Weights of a small transformer language model: attention and MLP in parallel, 128M tokens.
Each number is 500 + 50 x the weight over the matrix's rms, rounded and kept within 0 to 999. Layers, rows and columns count from 0. Numbers have three digits each.

# layer 4 attention query, 96x96, rms 0.208, rows 36-76, columns 0-95
544508535571500426541463379467474442451567569541532532424463510502506522428604531552408468479568481512473496473502420466548503483462462559549474443495461557482576474468534567465469469560586529444586587559476513474516563502460500467551507479509540455516466454531446433504489469455545378484
512498532470490549539511460454504523547481405628449461491471413478512565496495428476517544414505529451467568541439522515540478479529486547476461522501520488511525504441478488575443483499556464500514517451471465459516510452513533512460493530490426498473502496484449513503533475505531530543
539455550459490530491498563425508431423526448435434553494514424456502522512524541451468506468443422493367491483563455445547465430500540452490546552471533471536512525490432538488510531532546494451521566519619478448531492583371489519489477500460446439508447459534506483443570492520520577531
482513541477456412534509479471510527420525417471507529517477545544411574484449509490553508491454460488474502466488473467520531418396498573498451452472455513533555470483478477533527517616539475495424500516544467473511507517522484499526431544447475527596534487522446579605402498488510463515
473553519463566552554426480455489511519504465489416487532459468478497569474550547439500519510567503504570514581503505422525585518427536532544477552557520557612512487534494505551549521428531428492499471540511554520551504403528483537469507477482517461522502499482458509469533495427495552540
520544433556470509557477528565436515467499543545507512528472586518425507481498518530509464562502686508480533510427545629484508507482524521522468477529571543459444457577479526506490546528530476569459572518490473459540529525464412463528488460484465492519494556449494521452558450577475483523
450532486433545555457453464514570545555512494472426458473423520504468514599443505557471520505537525473430528474463515448494487516570507466537534504456421533503542552438458552510572506516548541570510480504518443454539509532497529521660524502516436523459477496472543492512445523437572522465
478519487495520519531546489470562573562477469467436546536538565580529557550491516489455472433515519527527435482571549440474482467480494522491473562476429516498370538520498502561505414518490470510535464548420551544499514538526464455569582508511536512481490523417395433454435480533533539510
423486439491507450486484450484453456501497460437570529485529451520467432456470512536520528423483561520509519469420518530421512459435467488410509525458519498492489503482416399506537390394520507478525586488512542562497524496439498464476451584471493485537525459551448551455533501469511516534
552452446502554603450522463601465510523565459483585481441575482506500602444528492501512544499577486468487531512370429521532520472483526464505512491499563492489483559461420485553536451468340495457444458487510520540501537508517452461428444457545578548463491599497497494525557585558572426599
429531501524493493421518517509434541478471470543439508373498462496498423596414520562396547480457454384427481532556471430502522551507514418456371477463550503470554533434520555501521497490504589460511520536498438576437500550418473445421584457490585599529531470458517446448389573551525446519
412575525493511434448493420522465466519553461563464514521507496506526598552468485483546503481576443480478501536500498513469540507485496609487457536517464389490496523504476540448514521490499528470567547503565543610476536507517506469469509495496508554403539539483509537465504498520489473506
502468425497465553461598542508478517538539500531501455532476483421486511414549428477649518578575497547623513495469486398480492458496513513454482493530577513402402521432572453471451443406434425521452475468526517474495488514490519452552482497523421489520542488550558529397536505470480485542
541473459497532562441475620525539433513421488466483456492518536529589480500500507475467492484441514525516513582478510553554520418479434538498475587533454512565484416477472479525529527579427525477487462496585549400443565556411544520564582491476507491433496545500475548536494504503463537429
454461589414463482514454438484401446490437463474482449500492532546520521488471532508540573535504480495497567501440548418475551446488561463516482395509451506482433501524459516538451452511553488539531496465542587430428425560594388451576531523517406474496451445493472476480605450438524529547
513513490354503437467367555503514502515578458507529611476573454519607484568518558435446465503556545517485554521494504486516505484421470556476537533576458483470560589483588555443487498452476414519473487435528529402433530558451495516437467567456505518513466355591535561454445518472515481455
572439563565580477475468457436492478530480533487469516562491556567533622483538500522541470539435469558473537470387518363492469503560505428476501467494553517497574539439520496468440551488538524534484560533465494487475455491484491505506473527505455454491556485482473550547520539498486439443
557464547483502503523456543565524514549496414526495404515502507512493489397510583519530477419447550516452444544481556458468531517498566543498573468447468499549430480493542549546545492497536630563445594551537468473526575565526481477537426526506468503593490505537524515346460522531469518563
519476500470488524489514474407508480461478456543561525541438537442565484557485545517567526537485472426483519583555481447527559518471371517469473531464354508493467574531514525558538559550503512566524551489477528586446492540530530479457462477480473501460451434605479516531477514408576504481
492518454525421558495527542506513549513470467560462542578451446504453474522461437525461488554507516536489537499529478505484499422440537500480528546515565526509524503479507576511543483540548505511454515481547566553532444412538528483499519440584477591486515441516503576563522557489553434583
514397512443472516497488470537443462473486571511491534528524521487496496523532520562511526460511552493581505506468430537452533532518530493604544511461536462428443456568577482497590557510451591469428489396443441456492533482455494532508412553424462471394478426599548449518470528482500496534
599535457486417470622491580481495439495560504473526524470506509469543564533533459520509544529476468538390521557489621535460500452506527503520485460540468520477563483448554399461554520469485496563551530499477535474547475514475544471501499488557440492563453453438499558516514558522481495485
618511517544475528518471496457557451525445485478518471455487489500427521482504483535572508474472534442537474477406589565484558551498525564581491522618482523508584547445442487422470554481473512509565453462566472521486505464506521477481478560472503466467452465483456458504474473534523494496
435619411609482445517562455515435496497533477438567446487453524619521526482466561525522503437458450490422499486505443454451523536486419508461507522521525470516582456497519565539507536538492522488519490539564492461459535469447501412374571575507615544590531455482501389589415583629455459559
504447441469511461480495468561571472483530486492515504548506561529467584433409483455505559500510456529495476462514448483465419503510470507360499448530501472474444486435506472495568432551523459477455505487464543490477469481468472436453480593475481449569522467474505565473432496541446498515
553464478547440516438444535584526528535452418517389463551495536446550486523527507405458493610599436512502542511511528525394507516500518478520454483422483565432426550450528473527498400452490473514438473509486594454483438438479495503619500456545499572475501450558468508544538494524472447569
476534443505510469564516503439479548518455630512491487461519517510450566456442566517438474531539467504471554451483511500481474454511483565495463480521496496560604569499492456497472541505486513503460485482500548447508582421481467456473485497385516440530498484367518523469516503488512576506
543503593523530543497443455566486587435535462455488542528544479547544507473502478531498581480452553424426433431476528502491574522540514448552503453513525491561543616488479534466506476561453527522498557375461432516493515428520537544522494555517467558445500499530502444487535437408381538526
514516423487525327558477384417529524611484530476488499523417431496496583454596406479506523555533526549505476587501545516520537433513492488457509447546526568540554484486562492467566479616536452489550496533503524474544453487389505507450376461530524395585525514419503423525465491590475464370
511455458460459375493425525493363526519530472529528477564429476486457496582475469492484452553542456448451581527438412446464518487487526436546423414445547526527543533545522419537448524396517487554667512445471520493562513515574510536460506567497424506458510444587463616470521510466514476532
449443404503558457459501550507513459523539487442374459492471471492428619495548488500573480472494445449564582416524463507489497547517614433462505528487462533571426524532492438526581582470461514344467403522520573430576460428466573531490493461551601483431478502392551541589507578487527537473
508508565459498489535583508398511514546505474499636558450442438430506494380584528423501484463510584494498520539458572469516486612469584529429556516540543583417543581480544544580488564457455487531470469418471503564489421407507550543503429558564491555425618414557550459556482559498452538468
487555476437472470492539442367562500457502517541464503431492523514433408514562508592420479562448541475485580445556485469614490513512519510507435546516474548503414630483491554544443460555571399461493482528578479475596512491466419450489569516619474467587450590525520435441376478484473504592
501526522509486495553407485452529506614570415491462520532410484513516473471552495471461522536580500501461468539512562457488475525537463360468487507428468572424359469430444457512461429336478501628513563424489550539457483601569432458578559532532328509472471436396487482551534504489523454454
490491533450446571526541444481411457566511474476583482516460424531517550514491570489651536530561560541577510424458586520483569493520459514515536401476423500551471507422483453489446394442422437483525463374426480504470500466448468465558494469451540534516517502564553566509540430450589498471
559521539448499530452535493576503571518497452516460428453505509599518437524488460589450498610479469486523537457586458468480462577459475436421521459514596477434521547440461496528516454517459456429518437469601474546495414459499579508565455525558583579460511487476486430533519497573507494533
467522479408512549530550519548510533489469542408462435481386434504522452508448472589456517513466465515471402504490605534502510527533451572371502533599520483553601423543517487554563573525486439496524567512578578451478530494555562455436395547500443397435433521468515544565461511528523569482
481563494559496454493528561515488443544517334436442483508557474574469398531338541591441404391420575401465448487543511607584500460493563541432535484543564481484465551496529544551548549580472503456520451608617401459585602492420496552417446528555577432588565508409559379374462554635396459441
491464484422490534504527541543474518514449479483508510465501410485500478503523605507581456495458450369506467555480489535478516452455403407428565590480575467415495435536572550481543482444609510462552623417499530533429512578603588578415419531435400485547498438608529434449438499449475587486
442416495592523517543507378512526577398584482567479476526514525428465546478443481464565506474538479496456524508514479436487607561542470474528495451328505483464527514534499524631440461496461537568469513342482538415500459544542536500515528522521519512579450460550453477465452532427626505574
416550507435534505441558497556409516515540581537444512481550438557617514546472509461458428507517432525385578435414466382483452493544501501448437557484544504404568487425519452550451432489381497478453498617449409545477489444496547489520480445525528436533512449500477464530536501530456404491
# layer 4 attention key, 96x96, rms 0.205, rows 36-75, columns 0-95
506471489620508466420494604505494461587474566496617595616447591438532487497537534458465442559461451547433562461454452450491481469544529519485476540518508508513542439508466477473542598523569504561401476526505468548484422512464507513433431460469485535478490544487474481470499499515449471575
462488471425512476427501466447508519496506414558499526527521487466537535519402509536514556532549464466516509466482503508581512489518529475495442386477472487437459576498491422444561504455532477419479492434491533481466493496428483480540586495585520491509509540550501496467487539505569443556
583500532493546630552531522509476472474577566409505465450513453505555445486434555502459553575468516444514499455509480397538495519414445539416510592465519494530541467480482430524485432464552477610499493485493460447471485533512551450438483456491537552541504573520477629441412518444547559608
648563461487493600552449499444539531574524517514468546478531514426475566431525505426441507448509537535465497488449539495505454440517460498515432551466561569475474495539518512429462469489482428458536362455497532472472587470527468550539534454451572522521471507537469464513445479573513529476
549476511441483576425471487426544520520471445613572504564482467495527533527514502467525485519473535471454478475505485539457499407464534584521474538515483500512584468498454563454528459595551514484467482475502474541450483394578512514536612430606445557473562439520523469504493459462588527563
486471425561465516452454565465515443490566531476511476486569569575469518490596490499597497466444525550542494432550571513551503469515522417586489456438437481483451517436463430490506437528420535572432463546453531473446499469557537550569491483473484497588512479529506474480489509479462398498
445525505517403490521468442431457524508508480479558449499461552466521556508422427588446482503493529536467518545506491430490422492491488546598501490574536508462528496522504441499407514464481461594529520473475426463478618488501505534455580489431521408476498538503512500400586476498457476471
483565453508417504510510481449468475585460414547569554421571524584579502503468468509468465503423504469453483608514471487477449481533586529539563527518433505491625567500455503557430529483520631487426538541484509584538515556456475535449503487518509551542571506485520413570489469530526638491
540465539476620539471526503421439417519478469558455477590467438538479457491521490452525523491560541512484488530505531464509495476468507452502473467574455527493473594456511487465560553465491493472521483568591426541534462485516495513453568496490399530534481516567481455511452472436489498526
421519524502529534459568528518574508466549541517420615515514522582435480522518594442494534443511494478515438503438509458457499480553484514486564480575483519474492571408429424571488542551521568434450563519521355573513435419516493464537538468522571511491599458481560569516457573608542443536
477458485559461549543588593487464596476584563531474508436467494515490583411378442578456607552398523501552555515437461508536470540541504530495561587485473461502593560532419483382519526555416575545581547580572408510541491520471558531489396626462506554401517474610471531575452503497465466477
467480439536567490489449478489535615511470536587459460427540463405553553514433452493442497533505511425475473469496541500523510475534504483549487493472582592602511494605432525534507474530483570511521530544532459449479503443510494520527550453547512511496470509455417503544452512518507483530
448542439398500490493572467583483511522456510520491437554494443481540525541456531445527499434485454482529484458519494406529559539570483430543496442499467496428462481490488529524506472500478571448501550518528481664496515425518534593509516467553482481503541431505485511426482454454491481501
466544503521522472511430503428455469536477487512461487413444528498496515443482473556499550494494525475507549373534526558482517467536455519438460609436469591472443500421561509527508431470532442535475616472513499502510556505592444564471552431460442564526512579511564517487453482548570521390
559578451517410436483559532529492455447478531503511458518499468646544459444452566528578386522475487540447502497561481470515515514484516526593400495555591510465472582513453501510455500494638526545503476524478511504443452470537475656518594441539509441489512480465509365589513508459614454563
510526558493494532489412506491511574464580521635534465617538500561530588538450483507504473469498564517414541490475456504582505578463458447476526533426543594548510597514625510539473496525516542467601509506450510376513393475537479583461561533470513490529498476495497528477439423340506580466
567456470504448439521537584573464518492486447529447499468542545508529536536522461478475426437480530560522543575510432498621484447467492491497477523551521492457518470433518495565467566484545459502443419393506448535519506550453497550468532490504521529483572467466451495516527454564606486491
557450507521518553449524562510460457544534552525482482520519552532459473449511557536539408483464536494475472512576599460561474463497457455541469553434541602469517540470569537562453470517435413521506544463502476542383597622547524481549465561507495532528466523471514412399470578467532489504
491525465478453498478413538473524542539472495480468470455454420507573461491454533473449600493536441463411460555514524424606479513528426528498465589518525503481522563603348573528509513490524474508421498508478601529431375574497530531520647519468555487491473504496511473469490430487412470478
501497478541478574526515481617544534510492454493487560476505485395488473522527491522468478555583554516509491524538495490491482474528548458464467530544552539466592488605526431456595451506574539440549439589547570498518553459517500552493498529491496424526587483514515528528473474440515449473
501502524517518565505461565516492519398529596510511459518373538501465560499587498476595522535611452513509493484450512456512516472499462507623470505460334574575473457455475575455425457531528528576510553465460459509494426543531438494481498497494564516492430495487525541445574518478481515468
533545492524527465494523500513501452575503474472536538478400533490470506422538531496525555439562623533544473518490481532487502437487501501478481490371582534467488552478571581410389506453534551443472491472402503513488436510456601492539524525475447471526492518524476536446459434430534451492
507505521534484480492483527426454454478486467489571548581434548439449509525495546492578599434539535489541474433459551466512535436445498498483491495424565597529437490517512458486468524543497471558559523442537614481468453531434496441500501495605521522442557452501433512548551471573536483469
512452441576462442710479581425515549472548420547461531493483493386453522477533529463494470451521419542527421529435471560491583468525530561437470568454432472541527495502536451513522498501456511465542518542532481458490452408526503456382480499336477515503493500493530444522421496525432556444
554523441476569473556477528515515492546574483570503506566558559471503499443574506535540495414499552611504491582485442522537483501577511527471544498485459536459440571520442493539485498402469481439521451548511510460533578524567478537494488518561451505551492490479437571379476546545518528480
448489475505432445510569512568516517593502518424516502425502510558537469568532532592464478442525505500468522441591429510499431510466562466484556524522481525408566539533524508488464483539494587452481475535467499489557524492459502610525548497636539486443582477466572414576492402414576488521
593528520478497538520461446449531519471544516466532419511483558479479507421532425594464522480548471583474486497412564546518532443513523505523430490513470408554558525476556513550524491535455509441446494465576480448482533449431442515463556477506489458523529460471431549523470493526502424577
482470534504464501504489512381492527522535466512411487526538540526519524563558508500564529606474528442538567577511541435499517541456495434492507516468526574442520549509558543430489525447556448539453547534503483434447438460515480421504462489574533411384463400441512508491588497573512521488
471481534507565432530513469454435467581523440523439609463530532474457506552556567531491496506566495485597444560465463484398604425490514518335462446604431534452463419533609599527439551525548349504474532545497510553527501426577434442472453505474427568568521502486521557497433552592388520407
509519531539469481522492462480428476423540562590554427538540488512492538578346504555569449517549542532499531466494511478562453526412461489561504477512487454496583534554541467464456470486493433509660468419568524543513478479484391570414648545477545418463484525449500517539505419443535497483
494486589523549406592563490480475444507574441549578581472447474504394530529484550401554544440512509493538482478415538557445463491440537524477460520548482458599585491451580443444505464507437541420571461560492493496529458450499586420458464372433467561538531486460486482631502553526489493517
500478557524587533516516489450576540450518447586478472582462498365394469639516471466522490511506443486568553493467505499463486485488539489406544486506472548513446516475532592445514521518497518523574575456481471569496522617415500416474524545516537489444445426459504496429558499480495422452
450459459502501501507541459538547510489480441509576435470598598459499508580543490472444502603463541551460480443496486514408529531402392504446508551570398481502493572546519516430563558539548476552529493509476610487533579586534481492431509477528389500578481589459503476495487493512454590517
496600486465429431442529497538504489550458493501495477558494494627563458497533557494442454493533555474527482608528570533531457522457469496451609356610480511401500550445474563527455495452518513505390472492389489577574464558480513593487507489581442404502516477526508340519552413427510432484
505511445450544533391554487539537542525443482506560564512461543602538531574471548560585490483528503481468528462389450423496590480473509426490535490533460491464445494424401442592463460547551559485559502434557520642443413517560470602546595441567521577496577475477500483497577594496519525451
490449572451444486543576566515571562602456487510533465507451445455520463495495481465512563597464415475503538518499481503415509625503551376432543430547466493540585547515452428526576540449474480548577452534536488497604521480425595525433456524484453484428587499527597503552458488545487531437
512542548514531676558491514506467499508570508512528437552482509463384464367566514475488611467561555565609475450471511484558562423460451523454442566578461552565528478477378507492451428494552460506580546513493521536428525457514449471488469484484399539486494548495462589364560551529486442533
451470412495532575635540577459422587476504589427380506522537507504429461447500492449484489554478518517594557520404495484403470471473467471426545526393465479578495433522488444428578464596355415531612467532560369437513495489468498474448310494397401583523527421595446501507494577593394528451
522466521404517452569518451536501501492563497486499455540491412446555523511451511495589565511581481387500495512571407453521630523489444557555548505562464469467445440519472482503585486540568546528490522506469588468451502473454526523513466517519550414444422478586508505331540551454406398484
395442552519477547492434469469580486333509515559517401467454558558455500507514525494591404410489515490428510432594429477484422519462475505497471483541551497538468594484475539506519559489522502503549460475408486470370526513572539588524543516541453460452449400457559453525502521499467426574
# layer 4 attention value, 96x96, rms 0.216, rows 32-63, columns 0-95
453572446478471506511485514517489418526526485488464509535496548453447594533521440446584512480570527498522527500501497512488499551447545513546439503463505496500500472531527578563496519455494453533540465533477463530504583467503491521454492498591609498497498474510507461539418451485475487470
532549516424506535515610516534505561538478427478434532478453364440526516562487473528514508576532554483505493527593458505521442542588480602441506477481497613467542502530646481542429505514564514483558491494443589489503479510498409567539507550459446504565502444554510581524460483494448551472
500522468518581535487537513535487495486470442647506531483530490482587490484523493543531480470461547553533391477520542521506497566528559494497436495464481482487478588558550524568546515518459538576476520489516504581475535473515500489364460564468433473452479473500428549505624525420499489441
488562573506596512515640482503510446518523517515563548494475475481503558454479440474532454433538519485595512536431464424455530506492458569509564514470453465552575525520521494543518520539464502445422610590480511524508460529496548522449528470487475456460481498457536502470417493498528486520
529550432497418488530438594544492540489479487480528495480424481480506497539557520464520528537467475532563488523516506462493546462484452517600515511481464482431481348469520551538418544558454563475483448439523411476484550489455372498616470409441476448427559416539429538419356513533561444456
517531493524534530535512518574568538495517532493527531523551541511547534477570505455532564565471516439575538516471467478460468545470481508560506448543568440470532543402449501547543519617551503474441542475501507451523469552518532503516455490506515578431435472543503428445453499496497487529
462522529466543429454559479400508458469514533520480515451543524484495541543486499507463487431512539540559485490485520470479449469495468602562512487512505462520491527480498463535506463463488451426491502436594494486475487484494527571508437474525549476464486506496453470506455490499546495562
491430503455458519557481482488548469507500527521514537581560340483534484500424607457488489571485455469496384578530543540529374511568507561437534541455554505509480481480550581493459524545443450475498487529438449512439454484540413504450445533478463493541506560491425489508555463501551464519
451499491475457458485520631523492480527438503474560492499434509506514534362483501541484544440496568532541502513535503465582399531585455525476489415464498451518570481428542475528505493475487490528573519480473543461475359466510457517510512478480514470528464446493527462512488581485491460444
446408472511509505451498495430451585398507526477476457540554461479503435405518445452502515471458450392448511475460463473516554522473553463531458518492557504524504503498449501529474514368511458433523495515561380603393493532541506476464492503522515456479455560549469527484551453490432530514
512484520561481528439530497541500543518521478453544475512484547520545493460507523500534400412474598472494542473536516485542557489528513454555584498493427410541551508479458528590525613474499445582477461455505480534536409548437490432548491515476576433474485523487510527484585568508574522476
486497570470542488476492551423577497503514459509464482494471493491560494505467531513532529502443507403565498534424538513528431584484502482455551460511520399463478450418539445511465402544452519451511526527555472506517516482488526568570520492463455532494512512472504523489510549474499414511
425510512484464507422529426610509565486502475456423440595509413454451510455585490454585497565557550501512483432502539535409452579482604468434601456567570511459467511504602490511470547516527450574617531506549531486524553456453485563577503530547507554532517470504539528501502469488407484410
454539627418498517523535571431494548476473491489468512493461498446515440466494505498452579431494480409494497514519507503496556515508533547517554492478491494422474483479503525561506534436541508539524439487553548526487447531459503538518531493451466468511489520476529509552602551451536516523
456526533510442428517534448545446506453467464451394533584422460556500453475543406538543541530580544498485440503432510515516496499460555504522518553545535551472508494518532546452532516429565508440493448530588518619447516508447514527452555444491473494491382516497479494498541542523446518589
497547466457504429513515549493496479519454455476489484566443411520493431495462392479586538457518518472515512446523456504497574484541491452423607422468453495486536465491493507505533427471501528525500478505479452512471538480454534477482479493512532534495485501476562503483508468490471502541
462398517446470506474504499438486525489542499469452543566496420543564520457492549478542483515460587466503437442462559423531475567534522512543472597491545502625518446546437496542508484491477502501523502504550475529449442570459508532503492516527529520505566523461447562497507631396562433406
468488568516538477470599504519435549472477493407535493534512423491522479478455480457487414515487530463469419504496489508499550488474466526531489469618547475504501443444521545461476449476505507526548528478491550462524457505513542486567522501486549483487470460499463521519496522536489539476
480524441503542471541527489500435426430497447499498443484566475590481535437566501473479448476519523455450524435473490498492641519560515588516426520469468524543501468533443561425510487521589483485529502571582437500540491607521560544457468423471554472615504483543483626512532467524523439565
546499459495462484448452509524471489477443444436491476491466427493467462466511523539427456535501577510506505487561514418452473442536524499515534519530494538537555428475467505545467492509477465567527483554482492459535484552524452461482533489549455446534536469476517522414555535541495552525
436465490507507502504399529508448478539534497536530456509515540514574575516430482508532508466448493521540494482453457450503472499562552507513591465423487464530491454561564520601457592554545484515442536455504517495490494516488505548610485592399390477487453468459552539511502552431619439476
546450434531544527509576499499606450454483521520563509506395441513490588547430528490548533464501464498533523557510523481533538410541544532471509461558497548512589547531544461483494480477500505474514503535516508475524468478559498509487469504511453579492523474534500523453481506510569523581
593386459518422524548461470478495603483510549518563442492447544474486432464565490494517543541520501608474546453469460379496480593480491461545550530480591514501560481507445520526496534455538514495502522509445547518449436557596535449424375523604426484514414507539624443572562613493508511455
486504559484582452515511470460478476569563470512430556484509490501520417510511453472446553531487545506487520506541543588476452448485445440464485467568506503606436582437544547489514459409510475497520525536517528482520492542505426538525562563522548461448500490520520470589505535542511537481
475586563547464514483537550506476572503431604430552514515463453487449464491497594512568541562529540475497417384463502506447495491593407496505589503563487498478409460492513482480528572466428527517577471457511556450460451538458509484537507520498561471508561487574500406564467526496554555517
443499500538505487531471429460471480478528475525483552433479482439510387523469573516511536448455484510499485534433496528487560431500509554472492507491516536448534553451457456497495481548523531451479479517505539518531449515500508508493547506534491457456610512444510544494490514538472530517
515511578450435428447495548452525512508440432503402587528515404471491454469625452427403555609480545525512454470533557384498516451481501499530500543580544491607432537350485515467537462520579439483526546436506502487505497478466503531511507465510509480423534557505527440446477588466494521494
516461503473496533473484579472607516535599505446479499511492477429525486482459521575579524411499479531507483497499439557578463612504477518436512442488573511526527554432466553547446553575485550421597551505585500605457513427525568534459568451547485542514509558487554537486489537533424506528
540494593512484505466519530431593502473493463547498535460430547462466472552478507508479487468483402541415480492543510443505497506447435553529457491551549509495453487494466527523414543484456511468622480506504468519521553463481544486501517489538547472534466468624527510553533578461558475469
488458439468472561469462459524478524515565545486481481488514465486495503493539581464429534566625494562489458498498492433391441547518535504517475570485401501501475515477526507448490501434471496446491529570451510483552580511548490566437478428561543464580504533520523426557569479528489518486
485549466455430545416531553517488514445473551440464428476448550469513512477449470556572510466489511459541587452495482529514521492479479519469380471423525478437508468522489366512515540516459528490524437491430493509459510570508487425516587478509511449486514575492554481516448501479485537497
508507595536477466556403514426522490509509506521456425448581532431519534484625497539497469549505548527529534477477458530485465472515525559513466506505471516512427487516414489557543513592523546490496522494538479491553541498491562500564494452555453487514504476530456511536527529499467460465
# layer 4 attention output (transposed), 96x96, rms 0.19, rows 32-63, columns 0-95
583434487513440445383417521494517470424519501429530437496500426470545406462538510542483462562407439519488533506535525474502585501503484478477551471498429527514533546500478477539514491496517471489436578492565446456487453541452482446564454419458447602443425529469488497477551577523492445543
516488533597508464475435583484533425513579550593512526532477612561498458504524544405538432458444512460458449504513565526516443534502499497686539481462480571547504433394435510521508567509524432525580439447541474490511507449491562551474480471556574379473449459462455469506558515548545508504
548477562499463496528460543464438509492500486470494399497425513515535506510442509445596446469522480509459567408586505530471401409458507471573482470450495461535603544454556449459475515493485539545571514516578428458533497468587510461469488501477527457567501562438488439467397571456475483487
504475519515465491508506540433455429497440512472429459555573547524523426507407487599575372461413547462532500489564544494500480504463567374448483494440534563484480495510617518393500492454492515489534491436480429546428475479548430550526455504495480479461521461505480516566530504440466451440
427503614442571462486519419479569463516548407475498442549541506529492492506577507562450498450529539528509444535506476525511499578476525511346508502539493443558536546451506500544513594455560496452532436448518535504529422523370624401403509521564522557559419479402454484480471557426547513584
525579489571507527495537447503490473503503568493466483544403444492485493518491560608486473464545527536455460466496548471553544506447486498491464468466578511462529514545589501502462468477543535491557464476603560455440498520405475566482543485516495449507526528486507550486468440411506433493
492451538592460474447524495590523479385562542567501543545512527498537550520531440618466440526510577544569531514432504521507510537489481491502519524448495537411427489482599552475522472455523551542493584460513482454539540525475504521511448596459459450518499513550558487504420535484403455457
478528469547480454397479464525484522458442444474464513476414573411509497566497523541509509461525496387610572406518417533439507467476448464568535539517470501486431447509512396462471563537586391453553383510535549504556533432493483528525559449425586496419440532545476558518499506465519586484
446481469503423477567455293407514451424473480557514586523444560405591450529570502419563430521516530470481500560451535480512502447339474573583608504448494515466472518567552520420549533544567498563567475487522507519558569521508483453470483477524496522512475501509469479514590469554495490489
529561450413470528460514521498490511583501493509463497514514545449451515538536511562397461596551430518520453545538500609502445506473479466498443455581433600511492513483466434474491404437534394557473539525488602448553525548503416467525492507554518418431476529477511502474442486495556443486
446542442467444453506440536374560529565479425580412515427472478517497514514435557461536546526527454413496472519448527522469521489469569531470501471514431477429540525521602549392477460508516537482523523491551564508519506530402455489443466503496538527531551467450561510494442441434402529530
524460533556512537537544406606605578464454551412578471456474512513401493525554421549586454480480478507509518455450435518520493520394507438511454481585527432502496508514546536448470557511555532520522470460522532504496509479529486552488444566571477393470500511438526479506528498498480501532
519538429532524484512418566551528514473496609423503549438480523528568477509527454495544466442505406477536509584442501511663478443460408543573461563556446446501522516526456438457428494445514549526375471441587496408470387551472469584421470408487530471417468471466522500507586550539552510488
602493481497455510503443488515579557547436531494470535508568570512526547497585531410468465578509525513457540462503518497514387470490495498470508406544506527440458449492558533400483551488516442467450465508496479462529513514432437490483445485537510438573522509517490505481474518539505537491
545369434515432559478482542501591526488534581447469429463489528499564519466538469567478490502450531473521561588528479514571504545507492470459522424503473506513509432477392421527496459575530352580553474544516443445526396609495521542458547519582455537471504510483420531492487470495555491421
514417505473437567551548510482554558399532483460546452490454517442450532526464486435482418520496469473495526468470565507559476481452518483521469522492530542522435509570508531493429535470442482521487556361466500439499546517543455610444580401507523530507521439431469541473543566456520481462
491567436476467405481508512472515557499470432464615494513487523531489486415473431612554519474428519500564508556528616591525449491526540481574474465545426470510455528510567561432517483448582432527551440525499551468521500536431489503498450537483503483430457550465474492486475478548461585545
499526575494494523551380504449570468500457479504484535538449500465423498514499580497566504372483525541576447527533490573564431483496543509473514513424489513508504486514431480452511492486554536510454568465490526511587492503497459490490487556534433483464559433533535498404439406470472552545
476507539522472606453576450521588513611457413465424446566465533496485497484443484581449505514508463526510507527520551533481453423536561468470606484464437497502439569417500475555519553445405598520458552488459436532516575531514476522475439481558498486451557570503522464538543458537559509381
463561439468494506511488469432491452475424433426485523492462454523540544546433501395557480514451533361508459518466502500483517607520445537500548530437483535516457514513442527454515482480464489508482490426492525455545425479441548469491511557451602500489525481473429482544526537496495487440
561484439528435521406553582532528452435493514561488493494508566591451495643565373448545549540501464504533487475514494494482528519452501504471521498453479466511535508533575485382528511465463515379478471524529530538496421443473498394395466530578486504527546543412437453398473471518425590584
501474499550518474490494533559435540508534469483431462478507507490565462520502476511472392477476465410446474452514527467437429560469487427454474527413568511485453424485485530559511521498440495507438412479418491456503562528447571585608463481499546507399422435490525469491504495574442464537
457586384511511492472554456499427505587483479513525511414415527514496523526499499489400542515480515486462633522467605478604578510484418470568454405522540566466460528465498577508492441496475454550466445501523524494610499527397479442502547507531537524481559531534454487535525477499612339536
494523571506508485514468436468585413358434511502516517482507533484507495406523508417486459544426472485510491500504457487517448480539562574475440548522510569446569444535414514538591444543529545451488575546533511512478506454469474483533523552523506491487462495551508596488530508509495486512
417495527428505447524453536472492504481551449536517471379559553529558573512492518500473457471560608473485593624535446408540426366525501532514470568515497532433542556543461597404508448505604446516457428523404475494430516503452521581457495466527530529451543515487547585402517461489550490508
502516501551489505504546457490481448441447506448525505450543598592450525426508573466551367490499494516501485457468549511476476451569537497446517580474514541535391431468543477495495516550432456520522480512461582567469526538530527486496441531441430450509440421460472465561515484423523534516
511498471564421438504488506520594523474496608431593514584457530505618446490440483505459437416527548554475452515446510527584454571538501583495494485392502531445516478543480585484524425429518439512532527555450535457528542582482454532467621634442574500511450534532408507558436464552553398421
488480491520482460486511440546442552458513486547511547433518526451503519568619462490484446591506533533480502503479464515529519458474621455533453500583506457551489500464555491511405486565542524501441447506533504459537495508591446510481487536440440477461427474480445434636546476405590479541
508530470415522446563390429593462502513539537472441487477557519542518510457596530498492604530523548474551495517491473539495530502531518441507493476467465549505539475470496573487498416526499572514510535537419539457562545445476483486542409545443530420553497525453411475443582552527542423524
552540510430538481465492530504483498466489491498458588478434525512480568421506464495475497497497539558439554528466466483495572425529422469490493527509537522503496545440548455491481498471455498494522462365495427526465431421468499523553467465483554536360583498530513581653486524507595446493
483446484501511492538555553438455514567542448531559543502585510505489443565475586471473471553485490545508445581492522403396530505445525483507512377583497528541505577447526530502516475547522459500455441471488445567479436524388442525508397485444476525509424419408505467509558512543481469488
450505555468494492500501462601460454445498468478509493519505402575482490578445442525542502506569533486444473562561419492494519457554442538532557416596487443478451483399532515453517482492496510492397476409496445551474467514538408467467528559438519424552485470498515581479445512520504425446